python train.py --num_hidden_layers=8 --hidden_size=256 --num_attention_heads=2 --num_key_value_heads=2 --head_dim=128 --intermediate_size=1024 --vocab_size=4096 --hidden_act="squared_relu" --norm="layernorm" --norm_place="pre" --norm_eps=1e-05 --positions="rope" --rope_theta=13700.0 --rope_fraction=0.25 --qk_norm=false --attn_scale=0.0884 --bias="none" --tie_word_embeddings=false --parallel_block=false --init="normal" --init_std_qkv=0.0296 --init_std_o=0.00739 --init_std_up=0.0296 --init_std_down=0.0037 --optimizer="adamw" --learning_rate=0.00129 --lr_mult_up=0.873 --beta1=0.9 --beta2=0.95 --lr_head=0.00286 --max_grad_norm=0.5 --warmup_steps=326 --schedule="wsd" --decay_fraction=1.0 --decay_shape="pow" --final_lr_fraction=0.0 --batch_tokens=16384 --max_seq_len=1024 --doc_mask=false --train_tokens=126300000 --max_steps=7709 --dataset="wikipedia_en"
Each number is 500 + 40 x the weight over its row's rms, rounded and kept within 0 to 999. Layers, rows and columns count from 0. Numbers have three digits each. The size before them is the row's rms in percent of the matrix's.

# layer 2 MLP down (transposed), 1024x256, rms 0.0525, rows 323-528, columns 192-223
100:552479488560444579479537509517522485486481515507505461532450455459554474523483542522510482493495
049:457512488483517458463554518406483500517433446474584548529459513540451519491489504554554409469495
107:491464618502527421507458466526515545605526554490524425481524507545607419501501496549496455467492
107:522401454560485501548488578542471510461534518500491542441479450448438415571476463455550535511488
109:531528557453559507510535527467507520498486600470479522523453478505453441437447505492487537563527
111:506421506501504534486571529557472561484552489469556466510481468492588356523495555496399551499525
110:489466602496528467423540523457428553455468572479545550532528413477533511505443460477491522594535
095:511483494456399481550491485525446537514549528446526580489581509442470482534511523486496448506467
101:514522532494470462513583509447503473431505428490500482534526486452522552519463406530511568525507
099:539515487506473484509530543464543493456458520476555535536466525500501549569486484493427430484572
099:521470449488550480542509504540539375537513472476457499461497424505447479473568515512560431497512
102:483497525487467531535505519529506567455468503561498482507498499509521447489491457442484412470436
098:520442490541432583513496509530450501477465518478536526447512496521447412493503467483425507540518
096:457522503487426479510515516489464580517532458492518490578537538496540525540509424492446510485506
094:445538497550503489460500556482499426531456495505444490512538509536457506564509476511435458503442
118:537505491441588455425501517561508465511494414487536521475482489502516485531532513529486495525460
101:514473443498489492487480491549527543474462483446497555518511462532475434411494541545433392548545
102:455521449451517435530495531493532487504463494490513526495505496503492436495568493588540453528525
099:463502488471345491469462493446476479567487471485567569473571488494585587482490506537474436457550
106:481464554481419518433520525503517490480463554571537512488588498466516537452508483552505480566493
100:491467447514480451445566511464489514471571454449561496464447564498531584534512571501538473563577
105:485453426544558475527563536508562424498471436449455487512514432512479410521503484509498502518547
108:522486492610494453584509449512530472513497497456475573503495491440497471549514536491481504447534
113:486532493467509503547435456487473497458506455518474443464468514556426481557493536493478471508451
104:564517533470518488387498475468500490528494584538506509538508467519504457447467447604490487534540
103:504486464446464522447508534465469461520453515409498493505534510530455478531542521465498553475497
107:476560468574445513447514469464550527400550512478443431497519531505441488490510466464557516393534
104:490496529535540499516500517495529504501458550546526486477596553580519502532542522491517600509498
104:465540529514493515542446508449518494582523520500614450436469530527532541563467542578534463413434
112:538485527453464479478526505470411554471466582509521514491532454523427457507438549542499538474570
101:473504427446559410542525495480484397497553446486387557490551488473483449508470525465569456501539
106:490438539541467472509562456434480518510507511514574509539549424477513452516493460575500510519550
116:503453535476486480458510513498515451499535513446536451501492505464554515489480453469505510493494
099:554553504495528466468557424493498517476484532488499530471504420538533520613489475603460399484459
106:472508431447531495529497542443437432511487502440491479469500552500511540476441484493500477570511
102:489461478503523443489525454499487423477484439506476419505499552527535588483440491482507482407589
049:501517486390542498484543473536526496499409437458541504511472526507449495490520487551498400495504
099:448464413507495529483448478547449519597525425469529551466515491532536525523433476456499411506502
109:458477449518537471559480521463452492530484464453541534477459531521533500566429468431519478539555
089:546511588532531532500494543527514496530472475499548488509470498535531523491517547580513442456534
039:517467519484484486525557440425524554511479443552523486521452539498481557534425524518482525525472
104:500528447525541479528471413524561509542415431464454526505534539500485469487486524523504500535507
098:456475530570525496461471454459552501517469460574442489494426419535484486510489541485545534435517
111:492479535552529475484565529435547499440529549490535575522571533525473569509472566541541547478548
127:451514417526480473537460526519498416510504496492495470496517503521562516520463518541484510473517
101:541459490420467504515546485501535503462495492483459447445480553512457501512505488489457518530433
099:426542500530492529529531449482519504547488556501502519555496548496513550542410546493491487539497
116:557583450424451518493528532524485534505458525451410458494492462501491515521538602525506504555560
104:553447500487535456522531551481448503532456481565508466551569487550441439506520451517427495479475
108:514441483460471464502513497515509516503541499426561452459464508524529496457489553466442439524489
131:481562499489497478505487499468548423432455481484493501457506529513525473493550476543525467483529
100:501472473513478501437509475514511469455498565587513526494523404456473523467547537469593499541569
105:441513528454494540504521506482514488509482529535484501496441488472468455507472496567504508472455
102:513450558471591472450460487467536454527507516529436490503535488487471533488489478449525509487554
097:527515440511546456508533544440533439539486520397522452478513455526522503553489482553483403448453
103:490530553521487484504519517515426468488480445538486567546531484575446494526528515558463460563514
095:487469497482469466518481471394468442464495526467513506556487517474514557495531433513449442464514
109:525390483477519581493484545468524449480605471487483538562517534459565611461497492480474532469501
048:486503612495495499457529516492443581469446435522473479437525484473504494531513489527486498545495
116:469516511490471469474437460566450453509488511511507562484504415456460487497507490407517541612523
101:567483515437467513500503562547450497520514514485464516498539497466493438484505498537540495528548
097:526534425446481448498490523533468514522493468448505593570510487445496517496448497535511448511468
104:493509450519439525545526505505474492544579525503476465498450537515507517502465468594522493481498
110:530490463503500502466526529493539515500496539454526494490496485479523448510537576444551423474555
108:549543503575406620470529447570474473475531401588588479518472462502488551450510603420474537419543
098:515406455489516509490474481479451495469469462526451525528494508503492495505407592551465411530510
100:539577525416491477466479587507498511474447405551458507499478497525481507541474504529479516524496
096:474557544516465603449532548454523525510473470480498523505536470545490497525505449519491433449505
107:530462512480514408519449479487426522514553513498470512514475600492500586545435486515533446498564
105:487525502449459436526556479553541460479528442420505416455529480502469474525497479475511530477462
109:473524468579508496441501498513487549502499538537595489513490423431528580472531429557572476472512
101:569400502515475509461523455511479477534485530602526520477450495489419479494512476511489495533517
095:447502510495524506449518554506525529444424483526534572498480437508512503501459529551440445502498
048:464528598432470524483560602514418528415500464457482499557455526475552495527495453476478499508462
104:534483531533530517478571495514445457505488476511463446536579509476468479503540468518564481549496
096:507491417523530465493457517458518541511464401493489468488512488532486493532458559454469408528499
112:398470475543575548536501546477466494463498443517473496473434447496525454470458486504526462544509
042:488543514484493506480519486494456506515486366418525479583511579456446531489501454458514486448529
104:512482399574475495526516491564552450546484519521469420461478519504493520523513505510549383543465
121:452490496568473468569511464451572543497488484565491373577550521445497430558546517513502540370441
104:493492548456459470501478441478475550518512614473454507488434496524468494506472516448539525459486
102:470504473496293496516505493547487536539562513451551665439546527473494517524544526509477469510479
105:513452498545517538545500501511478497506469439504491546499542463432516510544473533513486461556487
090:561508486500467486461556584466452531495456473467460452516502462516445543525507468476556449529555
114:554430543537473518505461491467523466481480503497516511459501507464471464580493523433482447483481
097:544546441455471468476470478484467532482528479477514537542512496410535531477462479543502491466515
104:488630464435474521500488452533522483487492467505542419482369592534472562507481490484500539444458
095:520502494460523466478493560497535497489468465436510516509489456502503457526505474537448423423493
096:513519476507471557522533446550485493501464473506540441497512514552524576538506511474489484520523
116:491524489537429485456521525526479428517483556485635533510573469477509492487529523512548495501457
092:459549524519473576480467573473448559483539499450485550535471464438492536494567513512503466510527
098:473449509496440519416537553575564507556447509429517541449454484508492487511569507415540492529469
104:472480516458476494553553512507493482500535496460552478444553560480594519459459451487452549447532
097:473495537511500477541448442463510524505510509528524468472453546510543530560489461511463425513466
108:484552449510438544521519538477550522536572435502491466551514522502494519529505498458491483405491
112:513465515460556453475515492441528514527532504540492447517535527527503557475528474590450495486560
100:550492518477510516426541479464446488501501564428517481514443517462514532538519473476469474466452
107:500507526493539521530465433497509458547464461554509490518502546391543611523468516476546463474457
113:520482536485472456477519484498496501469421464492525503478487531407521500526505415503447547534491
111:471473453473409466478523441526522450526488480522468562481478486513523478507492523558505479473449
092:572483472500431503459527627437531527485489473500491527521466551490507563511561431550519436522460
113:470456467490452479557532528475535506482520466407487518484504498479492534507483555524493497547513
108:471484501471424553551554436455487493473536552475526535430497512518570561507525497582554490414495
100:432512487478399532595533438443469427523487529508542490512593484541443491501512524542370465461544
112:492449566579575497498523499477541487425489462549523524503604509528466488568480501534428541459471
108:501455529469481476477482421500481528534493503531433389463589560544458482458511528503527554500509
098:468498499489468522505479543504506481559498472436527446507497480423491458554525498505450473445507
091:546427548471484564529590517470510491488511445481485469485488481505508538486498467477439467475541
106:493521547435516432458475528511493534476490533434481500500484510546514493538515485555473557479539
036:503542485545484510445560528557531532487548444531487491484532561572477497541512572466541472492450
104:539514541518424506532499466480486524491518454490472529452480486494508503511516558455500479470508
102:561540473467508484491536473494561519521514397554405468480500511573496420567569492475510426513424
117:511516473454544530517462516532424425529542450525539530467469470506505504480554499561540485483497
100:516474485479466468494525447528449457515509390441457526512529468530482458525422490481553413509461
091:537481473547433464529525495446481472427505520447446499572475503475460473543448474534520508487496
105:493535521557505421514523462536505424524524529542470535595526517490562427588469444536442478467509
044:505511478476520517482497405468523535527488562440490510504474498470466456501462466543510477494511
091:492489499502500496507462510490512492510485525438479439508497477543458447505541462461485519495412
104:416519476569505484530536454556491455539537534510513522495485450478463463562423515522543582488505
115:450470477425502526541452496490466488548434462431567540458485459488537496514466422534525501536519
098:538476534475536512528501493445474554520529404525460507494543527542505405531559560507504401516423
109:528572449474420555434462522490504531443567523547485460510493524507527458499499536477499527520595
098:556458566522522477483500500459500553505511371507458488564524456419439513465455482543448458470538
096:533480492512527550473506513460499533495431448513473506507527414470497524460510511500464357522536
108:514518471507338502543454537549498467571534446500473560449510502514499549524496469438485522414517
107:481457488517476511472503532566482449514475438542508568541462408465469497509497557473516487566497
096:479487560485503497495580525414466495454467537474548450561499530524522484516448430527499553469568
101:574476505485449551535497565435421518488504554510561534521441494489530525529482463486429500568503
103:470446488508511492485511508464533511460470536517519548524562485504526493531419463508544500518507
101:500458488460486554461494527527512558440479556475461529485514521477501489500495499525482468565493
096:495552515531402568522538482479502490434489382515429550499517501492497486481544458482470411495516
103:511447487544433481512547537523520559471489528465474436461521452499476469512443434502499477467520
099:548540454495439452481487470490399498502493506481498532553484517580472506476405410494526521483444
098:457510570515450386474469480458506384570515470497537469605480470508548569511471506504490448434521
103:466578515534424492498462480537502576498454512499466533479518488485581482522542537433514459514500
105:444501500468520521525443518475462429449482420466541578503480523481511483572446441460468435488482
099:465531426455440523538512472466480457507489429427514514526558474473495428480508460532482514482469
105:509481521464488533493495505458532503475481433513544470484505559491510540481443464571463478446504
110:498532491447546490495557512536463502464428504568509473532499503532490511484548536496481469520470
048:536516484483470491508542525468461514512458410509499451517463539463514533499489474538494474527488
093:571507548487492581549477413432542515548511435525508505526491454540513599493536447481457503481489
095:510514555427528528467464528505488495448421481518480513571524479470519483554417476476461556544483
097:570491522464443521509504404465462475461423543509514456495499569501488544539412516560479483492550
105:485425461571532526485531476498491495504540456483538564496482474514509446472525530481470458526532
095:515547511456374505529508521501447609493489511471498620495551528494484491530536518493487477512496
097:508543555552529515545455524468513539489467473521450499541544456488487475560540459502497469553516
105:473495500401513545448526528479436462531496461509522449523497531549486528454529524429470527461549
096:476516465523458512455516486545616491446523485507483478533488434491508556557492464488526392506437
116:549543460474456530522436487568465478474510549504528513574554482508503486571488493451495502512446
102:556510490517506499490472497470437477526467531457545475486471535474512490490469484566541503478493
098:524473461514467528459454568482456452498531542325514503527506477473577485502522506482518464488480
109:497458553499405421528449469487486556476485500533548504499486542533442560499511553493485418491473
044:490446565509508535474553502536451485468517448525464478539542463478574533512511518486408444531537
106:552440495545483549501532532490501479475416575556450548470469461535521448461532601412499438561495
097:545441415456538393519506467504488404495476523441485456543446482532486490554478444465497444500612
097:421440554482450471502512510504483449482497503419449528447489474493578473541466478439452370500510
104:514511481533508447521469459463517548455501527523509442486554477478483458558517450551542575530522
098:495463499514490444508551507510472497475504418580481506506486477457464457417459481499445489492511
095:571481472546470501489489515524466462520448486475527540540489517468468506450513462501447466559481
101:425470512514564471472489527508496436417433485516466458443469499505482524508487524533432489535502
106:544542450492515475496471480515535467440490554505505524461490564449560463471483476585471520516487
100:504513448452314531489523488560444503522522467484560644478523523468520497513537512501493478485477
095:438504502440469522507526535526493534491516488514537439565532495448515495480524487448448432480511
105:551414462512500501529487465498497498552579489497453506485608496462434534490488500476491446495487
112:584534536526504475554495483533485562534563514489488499587487516497441491512550528453587450452499
103:489579513557488475473451535492549478487439541504412529477437552487434527513434488506477502508407
091:550493517468442500478458504489503432496541556385574467546512476489549481529465464448503501469503
100:545504561485525447507571468384544553475533518519547513510523545523512545500450386561491469487520
126:466570510556461491498461480500468547428432511476490627548459449546528447503492526520478490518548
116:551485533483431518488485511499483519436441497480503540522464485408492495532513406487460488555480
104:490487558485459524547519540562469490479578437465466511483476480500488490533469493494491469518439
101:488464449490503499437460533460523445556549496467442465479516504500521496465460518471546469503468
106:508486560475474451470475435527480513467497526529565458549477485510479482593479538420499534494496
099:505461512495501474481539456583444460502491458424490428483467503499513498513504435452479466502491
114:519559471515454524519431545554465539504556524481444392477515524534484499535563555430471564404479
101:459472563557501475516467521493494571444450533516384449504500517568419576533502497533441478465453
048:541499488461488527458463554481468526531410520444499489602493479471494469563576435520519532447548
100:507523510551509480483564487474562436474427527515459536484438529549486444524504460474507458522549
106:468432468531501525484493503517420475531428558490558509540424550496487485505393423523459546598482
094:461576560576449531540487491474546480422548489498556535475527496498536443553526520528398561505592
105:505529528494415510537568523500503483492445474532520519517486544468536498570512509496548501446491
097:482528533468469537513536513487441533494525482413463540573572431531512523524473464475441470543460
098:468533618476512419511516556447456570486498522496459472523471566423483557528491462497516499443505
117:462494541457491539475497551506508520516482550515541454524570542447508578458524413502490501524477
046:483541517513496486488521461473471459470555393513498498498435497507450496563447524481511480512518
122:530465437478503541529467514553594464438474493470497525479457438556529478473529566520440579547525
124:555501522436468483519465497446503576486402535464428552512486533510562507498529458486460540525524
104:547476492467484477516569419484425588469483536510457509448521581517486474540524504507468419521515
098:511494530545467469448463528497476523494435502449490473494560498557501452564527509488479506529497
099:550450512505472537493491539468517490511456468557516501616545482426448508518479441503485481545495
105:563426471455521480452558524536515524516482527457445467531490527517523506468514498461457560595487
102:552525459436495507444520451434468495430469501534493527503525474452556498480509519477491451560495
109:454436540473494487447505437487473531482456483562487526462508501452507486480450533515507484450391
097:549465448500500488466526525454452459412472469520474606467507481458541498533467528523535481491568
104:470504527513439542393570512473510522512477534483520466541551576501545456449491464553531474521518
097:533472562452534487490509532505492586459497514490505529495516569518493445498494501548427522485534
091:525434413479545490499505494478446515491468431499459500520504474478489518506514528492451408552524
096:522501540522492464532480540545576521528481517384490442539474491512503544558501455433478443435516
104:522447493593500484533459540452523564457439493554545458493535488460477457485556517490532503534519
106:452545455506532474557566509523488466424479490478517531514536485527508426586512488525487499483536
102:494483482645425459494473505455564561539471446524532514528482569455451451549515544552503514541472
107:525497513513466489498500507532423489499490473537522499518503456430498486503460465472480460496530
096:541528531505472510549430473465524519589489526469500457502491472490482494536535460525521466472495
114:493514432522441508511423475481510474548490469481515515484502517538520469540472496440516506471507
122:528507504479469491524482421432498467534483473442560497517524510512507556505511517475533468412507
096:560471574470469524499501544466476522472486585532487507531523479439464548516495446520481427631506
# layer 2 MLP up, 1024x256, rms 0.0562, rows 324-528, columns 192-223
059:513457486442492495527485525526514514548533543536501501466514494455566555402511567518548536560466
109:510543453466540538553510490482488433513507512568497492511499485507478525479496566454489530483493
109:546485499485441465520493477549541475461503576498477523355494580483509536473536505506490461589478
101:503484442490486509500476527528524561463471517616477456455495510489464474462527525452545511497528
104:575439493474467532465541557503531467525557539536518523485507504462420424537494441498509551480418
112:442519542555550443594428460486542530507467482485463486505536517564455526514515513499478513527517
102:469454525429503469494521422482507523502559516446452478522548474569531491469524518539530542466482
095:497542579440546463505522418465523449534471530548544436402528470515475539472507536549472520505526
097:486481525473505537455528483459474476505509544527536479435570528519561447499559479456479462554475
096:523514542512491481507420481414477515548434558518455510515476560456527612500510458483428533537597
095:488499387504495535426514512512520468497475503474513480426458446433471537476559479510530600493545
094:479477487469515503529475521564484548559476568492461478522596567547486447470576471530530494479449
091:565479563493556495481446440457526506512593514472517526443469473516511557453487473517534481476425
088:459507536542498458481497503599468452575513511513447458410557521507468510481579495483477528530495
119:456464565546517450559507436485554580471487437570453481486502528565456499468538494524511531472542
093:503542478556494460463479522545490477492476538526494538546513453524494479488434470488526494559463
102:465522533542517470527404477474507526435482505529455524508481494519554523471459507472458523493516
100:518534452472483545571573529551467534496529531462484463485513476422485453489540474496509568509517
104:493497520517565457548522482605470476523478518492594462521547489497517499452473455459453509521571
095:499489492473491522477435447567521433469487530541570519467527524471499536496542506473573527485465
105:457452529485456516506488458551487523476514477577574550458505478535523486461572612553470525569524
106:495533568480578489508473514573477532533450458487525495479536505524536551500463543499505496463475
114:530485511580532454481444477554574503515513528505442543448513506503518521441505482581491482488470
108:521573484473524503507533463535553402496490507529484496443501570504534449496513503477495503510501
101:480443516529522445527546523528485520554475489526411486500500506512518472452535470482517488493495
103:518503521507457462576519482419526457520550436565544544446489539458430512447521513402477509509499
102:419484505547548427528524459494514443481449577497451475545480543531483534496435429457553554547497
102:514502489459533552495472561488558474567543466522490477494521490441484534480508528496534603557456
116:536535512494536570513484548489565509564511562484464434518505483524470483489510465528485514528466
099:549498503518477533490403474457519499515471586523481537541526437486574472522480514475458453512495
102:516495553459520524482415475515561503495530522553506519394466468493524571495530519517558520523447
120:448496514466501450491431405562550548517533437564450479513492474553445553518572576517547505449499
095:519519419493543476438441424524502517527500502504443512583512479516503609514494468495508476506480
098:502537523579521507470485513485531518453591513543439508464503484493494485473502489468548567454479
109:529413511463487487526456501493480527484472628575545562514519510480499514477526493537448505555529
061:480506505480570464483479549494528534524473586536519576489493466551511446462472436412460490573505
095:521548510500504552432499536523498573532474496495474480584529418488495410435564510529494528514480
115:535527457435495571487425510522559463535466512461483483461555488467506471490527533459511532518509
086:463576406439538433442485506505491470538519533473429490483496459549480472507560576510531498551442
057:428466476504611480544572457516477428549490517654490555478505483544485500452494510422482521556499
102:529553527527572435486458501524523510572419526448495486470437555543526480487569528452559483462468
100:462510512539498470432492495449493522474487573513598476452462489540532495504552512454488573542500
114:555410494417539530460552491454552495464567490581482475463497494501514388505494458450582536507451
144:481545547429518467447457497419499536495541507509478479456494491563476527460494525478556519509433
102:460523546476524447486475408489521471553517498568517447523573436527534474496541462523553550506587
096:568468510525510452517470441556502459530509492555504584436484434531484545518562546475494501551457
118:476496533544481461435523501512528419468488561513514500478533532410447384449465502478561499466502
103:506518460560497471487569477518520576545514584487464450470468515576542529476579483568490513516465
109:483515458492522567481453444591585520531576457519517471474501554470488475392499491470551500506514
125:532523493528560526459536478552513480433394558497549486384508452478550424483460549546495497535517
096:447537519468568526533463460600567486494504499507448514435496534560522516459494486529517528536512
102:503503513494544488553510446534504415459566495493512570525547453542560489471527545545536532535567
108:486423500501457500494564477593475427479528521479495430483546511474490438462506565469544447485552
097:469511501496486527476386540502543545485465525564567541471475478483497492456510468501490537515457
098:473526472432490441468512492528489449561520486533461524432546536533570470443531528456506565535505
094:516485517466519545495493525471532454516476516540536525529500516495521453422502468514448548519427
114:478566531484486452509475459519577529473460582603509542421453464503457524511554485507542555553469
058:462491516481612461492501471486553509495540509537509518476524477492485479338517527477544506487482
121:526481476481561502522453454528539457519502600448446546450513514511468473483558512528549481510425
104:429433513500534478486454511445449429540522494569512550488511462499474464501512510535526479561526
090:476538420536488444491496466500498524548482508473415510567568495524461522472518550521472509553461
107:579439420510496545508529482596448480546514548469513496528549498537517477511549525488503492551518
109:531488515499511464531485471574490525545542549459472465473532533559526479440526453565551544551548
105:524547480463508463458495489544583435528535506537484530422534480480497474479475480491535590478509
090:501571447464477415488554558542497558478519565511559528489484500491443512458514488438513479520474
098:514495476541497449565473497576499579502458542537425511512497547571515486512502577479491513473455
085:455546505499491565419471501511508516507466530511496572520513480521484442477496529539461453534391
109:488504472481553527485485503492492421529473454495458563488441520578518422499495474539542576542523
108:567451508552550521518503555512470539461467547595575554494482542605537454474491512489414475506533
105:469557473551555488510474397538550472540527534523541455476494461533578514471499492547461505590446
100:458488462470499507489522551528454553529509575494525474493500487512494497522436571496470509447569
089:484412481513551461459444538504515492502452536512493583493541479505497453532476571537434529474501
057:474523486474646483541489477533501499506461548491498481481547518573537509414485523496526540516479
106:445417447519548555437488520544515506508493485500464457442508446473469544494495507430494455518531
099:542492508526477543497516509485462503539571554525483531507471426456456496485542482515524528487537
113:480521495497517476472415428523535459485488518494474516445503467445527512502510581500536490550506
062:443460532456534495571496472434496467567507580513505578465536451503452506402573491459468566520488
104:472561479459530519436487571540453487467492559488521507501536519490537495510447563476484601551455
123:521474487408533525460523484522511535569520549573471453475508463513536510510534484450520504462508
106:508529481484445569460524503610444495527444545461487483481508488439511468442481515487490537519547
100:480503502534504441473533424531479445528543502477448476481526460543457487449516455502546495502438
103:504479507429530448527535477491448457471497548514514506470485513484437528522470521536518494512515
094:514371486480500417499429518487543482509506537557488451543525480487506442476525470551463507605519
120:511429530521490445558529448475480486538501514479454536488528536551525443519478542471513487495491
089:502540463457521438475464470445529505480484541526463559533566505526476529452511546495498528570476
114:470499424480509548497494503581498487535510559525524524507556490559484497490596573465464536529502
089:512444477501571457486421528531590432488568534467484465532476499472514500495481434512441499441555
095:492469546524542457488522402548522475518438512469531531412542498571463540465462474490496561541492
121:477503527470532515529552474589453470529550477507511422432546468464547546438520484499525520481540
089:386522452482521524479422492462444492475541557453532445486625479508522465480514544487573485551500
099:382584487486526431553473561478495449456446569470503381446564466541501570507458569513495492451464
111:471544516503522540502498470527523534519552438519447447487542436503551491479531567470529536470497
098:496466495506546511529486553479469564482551528473498588528546496443570515504486500531519507548476
114:488548443535486496445394533568534515514511516508537529465520435497463437476536472488463492501481
113:497493506455481563577515525555514431502499574617552485437509513443572443470498497423522524513488
101:504512523493526537530449586483516481552528536443462505442431529544427495477494474467531540511424
104:517477526487495529481507518531475487603484514507460535495569469453443425503532497531506497508432
112:513493480424497518481498493579617391514476589494535434450556529468504500462524494533543517483460
124:526460466512511463519487475519504539496515556566518563473506510528553397464551501550462490569457
086:505409557424472484484500459459554529610543523489452511538541514481519489468489526484536517539499
111:536517533496553511508499482516591491504520501508474559414538552502474482465535435488583493457462
111:449483458523536427523473443547491461534501452529481533511531501540471468452584546474503475537515
099:510498511531527529467525524566511485510554469495460489462445507511462454529519473414551552530534
112:507478508459599466540487506507574410450495565626475464469520487481467516475500472494573504522439
105:502503475527522479571439515522556475484521566460462466494502433525482499495488521495510528482437
095:553508541481527497515459511524526531490494540475522584478507469469486461488522466510539551487518
086:454546473434543481542522512472498409501562538490434507432478512544524454478451536493520532507569
108:477536435442533507405502447529562479455551471519503430418549533514545478452508485510460539538484
054:474540425502602464460500514487524473472464548527540530516533517539460495391463592452512545556544
100:454519459499516473491483461550571459437536536454494540512513471486523548464482535466511600535499
100:482544454465514459565552505522496448564512508476509496481479499563478454477523487460519520562509
123:550464520410514482484432503459518470412412569517451502552509480538494533466489510511415569570494
100:466450557478495427515506510519427507532483540513432585515526420494469425475452460499471462533420
093:521437513517472518450497470529520502573510506503499576494474448469500492472537526547545536566602
106:426535451490509506505467525531459435479517486519463476477494427518484496502539542506563525471460
056:485520468457564498454458483455536520513503549544441557466523545514530511378530542488512557521519
095:473527590496522450505494449441545526496543550512441548570515539466549528445509532505516426485524
119:566494479505527442550527486490505470572511578554548481496539559497516513488481547443475470535452
113:526433554528556500503550428558578496471476502534486474474519564521486517476479498461483506519559
095:424571507490542495529461544554513460461497560517457489480510455490457492473524516488557464537472
111:521484487528529531514454505459523379467562520554538467458512460524495452510473527470535524474501
096:470525493441531510509495369553565583542485545461446440428535518503531517486524521499492455549474
109:490520518487517460562445480512502498521572513523532504502453561560536489506455484430542630465478
110:515474526445507503475542462504518541434468533545538511485456559528615486467468577529504572482542
099:531514440403532450527434460558578458477529498480452485490502493593436477479499464563523460442489
099:536548527486544479480507446548556537493523479527447505386501482532495433411530466503509471467450
095:533499407481508519446541546495532490539469544454450431431461545533486483433540446497436456539506
104:493541508459536490438470444571579378605476531507494491481484544507477497467463537536501569504535
096:489442538463563381578483463538573509508482513516469525538517500530469526464473496570516525536477
094:467542454496475507528511420481502450547508482460475514453580473532475446507521430525494477539530
102:520503502516524505512541510503522557562480610518511451523541509506508577448549519578496485500491
095:520518476533515457503467487530497498570516537506551508426556428480505536495596523516510550545522
100:559503525426537505474506507516445505450479579545497556496527481462486501494566482440465456572476
100:489476522546499459438572495494506420522510567540502440522521557504467563474559528467539560524523
101:525508510489505562552506566543509505530599439503513598448468484484527448490547499500493524547504
097:477517485456500531497498410459494542513444500507468562459558507533477470489531502485508566611470
100:468436500462537523491474527512521556524506534465520485532536511540523528510546517481467495516540
114:453542511580533526565481409511577442501496456558483530466539454510574500418511503534473553517490
063:485464467524506494526488488545476445558451515550481467554541482544508555469512536483538597486489
088:434547491454535531526427398475490549509506549543522577459522490508504535513511561461523508544461
097:456494525488512508507517491494479458479460473529476457498500476481473452466555483497503555462557
098:582392535494514517507473584488423565559529531535504455531442518532556435518449532468489554476457
108:512486488448576556490524524515547494484500573466534434468499517547540547512568481504522560497451
093:509498487455482448517550453462476495535552489502488469503520518539522510433498483524519483510489
097:557467477482503470516517498514484393488468517491483510388461559471442523478498504537504505512509
106:496487482547585448535488465537576486463497515502418532461528491535495478509502485529505520583527
093:473587403504568480467523501467505488514501503520486497537444523515598490460490578404423423542542
122:458437473506502444519485487514502511453478497526440536453561454528519447461477572476514470488561
097:386410496461523398532497468508522501513504545565454527538553476519454492507500536458494515513566
090:391547488506562434490454443516513518517497546585560540527466504515567530454519447421471484481466
108:511477464516529592498519549522534374460446512485539492457481475480535440472493539462530526481464
059:450472484529529454484471513511559414557545543532571466513548550563504480451539549531556518505480
105:425521544461517495532537523517508430494530500501550458492504540504457488469549455445495534520513
097:471460531519503504475470560520483567522456498619530581390496549513563505458506557477464497516549
094:424418511443530392526479510590518553523484461483396435487442525515511478534506534425458493529441
101:524508510557502582489424518594505474493529545544467519433487503496465448450541453536523517518452
096:516516498405463452467515574540504436517541474543491448500511514502490424486524446509516568555473
095:502527504519507430522406518525522468542533576486473416475540444500526552502543468468493427553468
100:538528537408574440491474539493513446527448535506488484519586507525513521507573511549518492520514
106:446513481535549544434459534550589442591480473526525611487570552485505481489516512487450527541464
107:424547408546496436498478461507482431494501535459489528547514471556484528467573512505491488489459
092:557521465443505542459509511489567471612527471530472464499519544527531554454532574493474460495534
103:408497498469536431563462489447522489509540553525493451457535539567553520485515519527422481519469
114:516502479519503528463521469590553452499493502469569468458509571439570473452446536455537589509499
102:434476506448604424569486417471504449509576573544473449500523467530518518489515525479467482549450
088:503553540475526442531457443486533546497455523560483571538496520529562527495484525553535493536498
103:537536474558533526602531461470419502525528515496489523525531432466543505516517507435527470546457
119:493516496451472514446582512579518479524490511484475457447532540461532459440555472409542576523491
131:476519384484580493456493536545543406511463518492508468427560539478486529440515500515541594503468
101:536493417509521484528454509598452502540481560447553520455490579489507448508496503549538422579480
100:476521512504521432476460457495547513497436526538490557474459469485526520490559517520473520547573
103:514429441535501460483531461499556435418461554519529474423501480534507487471489448531520564453528
093:444548527514499478520539504509551515525509525532481463539567522518469487523518507499520520506502
114:464514542501524471523516465545543520500487543521548560459458466594506532481545497488544501591539
100:472538536458478587526553506468477504495441468491540439486527428473486516433569485475484503497494
063:556463511444553550456473508549501422545460555555552432512508533513557468387523529472461524560501
105:445481515539551432447497496443488412508571537468435447507562483457557504460497475500434522495448
105:418522519520581478524481479534535405562423592476529491497571518499486464459534550489534518468513
093:522530487454498462491473504475532468493501548564524482441520433476538485505491479546477527558421
100:533423498530506434522488449501568582499462547551497564524479478539469542492492448483537523527474
092:489500491529532462496507450459493513476551526492514501535503455551525503429494534480462527539511
094:540527501499523500514489454571502506510479485518510492455513526452532446471516557482552452543477
126:523507450567495485491510490562567490485419591525514499480524473485513477492483576495508518575546
059:451511421437524468541466452517508492478485494580484557446459527540428462470574506455499511554503
120:557479509427505483504478510523559456474479457541555491458538554495512435410431555520570475474560
129:496465459503527533524489543528433565549516487515463496525466399515537522459491518495481544450539
105:445501492504490457500551483464504475527543460491522495456529511455486607486457480539538503570457
101:455504560497471458533455442434573536496481480539478591455486485535514497483527512522548485544442
097:491475488430505543557476587440541472549480616550498477478549484474527496474502536497530504508542
104:461451570444480588516486545547505475487501449504493447555545470474469438519486548481521488501520
103:471537481566471502564519543582468427542497433490519446460519537504465440464445536434509487489523
106:498534458476452541485567486545479435562531532506544459477532515467492491455524458455505549490477
094:476505420482528511532452543529450335534521489507415483555501479535431493508538471497576475444467
104:512539483508510545476449506558487473544529454499488461453454492511486513517469498448526516485478
101:492500480485526500505558481564542431565515459458449477447582460515541504513541573534546510497502
098:475510551509489486492508488524517528549502532516566513478499465541466499477514445479561565490504
087:485534485464507496535534496553504469530442478507492501498478467550536484448445469461494500481532
097:500499462477516525484466503585570548495558541461504435491573488465513475466495546468490532523461
110:546493511414544548499486541516593470514512609481505554449504555527525496470500480550496567545436
101:481403575498524486474508447530466510448502508604531574451467484535476481441468487489455558576461
106:508515509474541528480404497536528435459572495534477501393501450496502514448498536511569570503470
091:495448386544513493493519579502548502434484487570484588473484500504569432465463531494438499548555
109:495432492453518472406518520516501506551512557454453492468477569479567450417511496465466511539563
140:485508474527497464492465498527465428560456519503513489523562469466526494508492530507500558474459
092:503482415455501492527490500510462459519559545524467509546570505469433524512551511517424538523501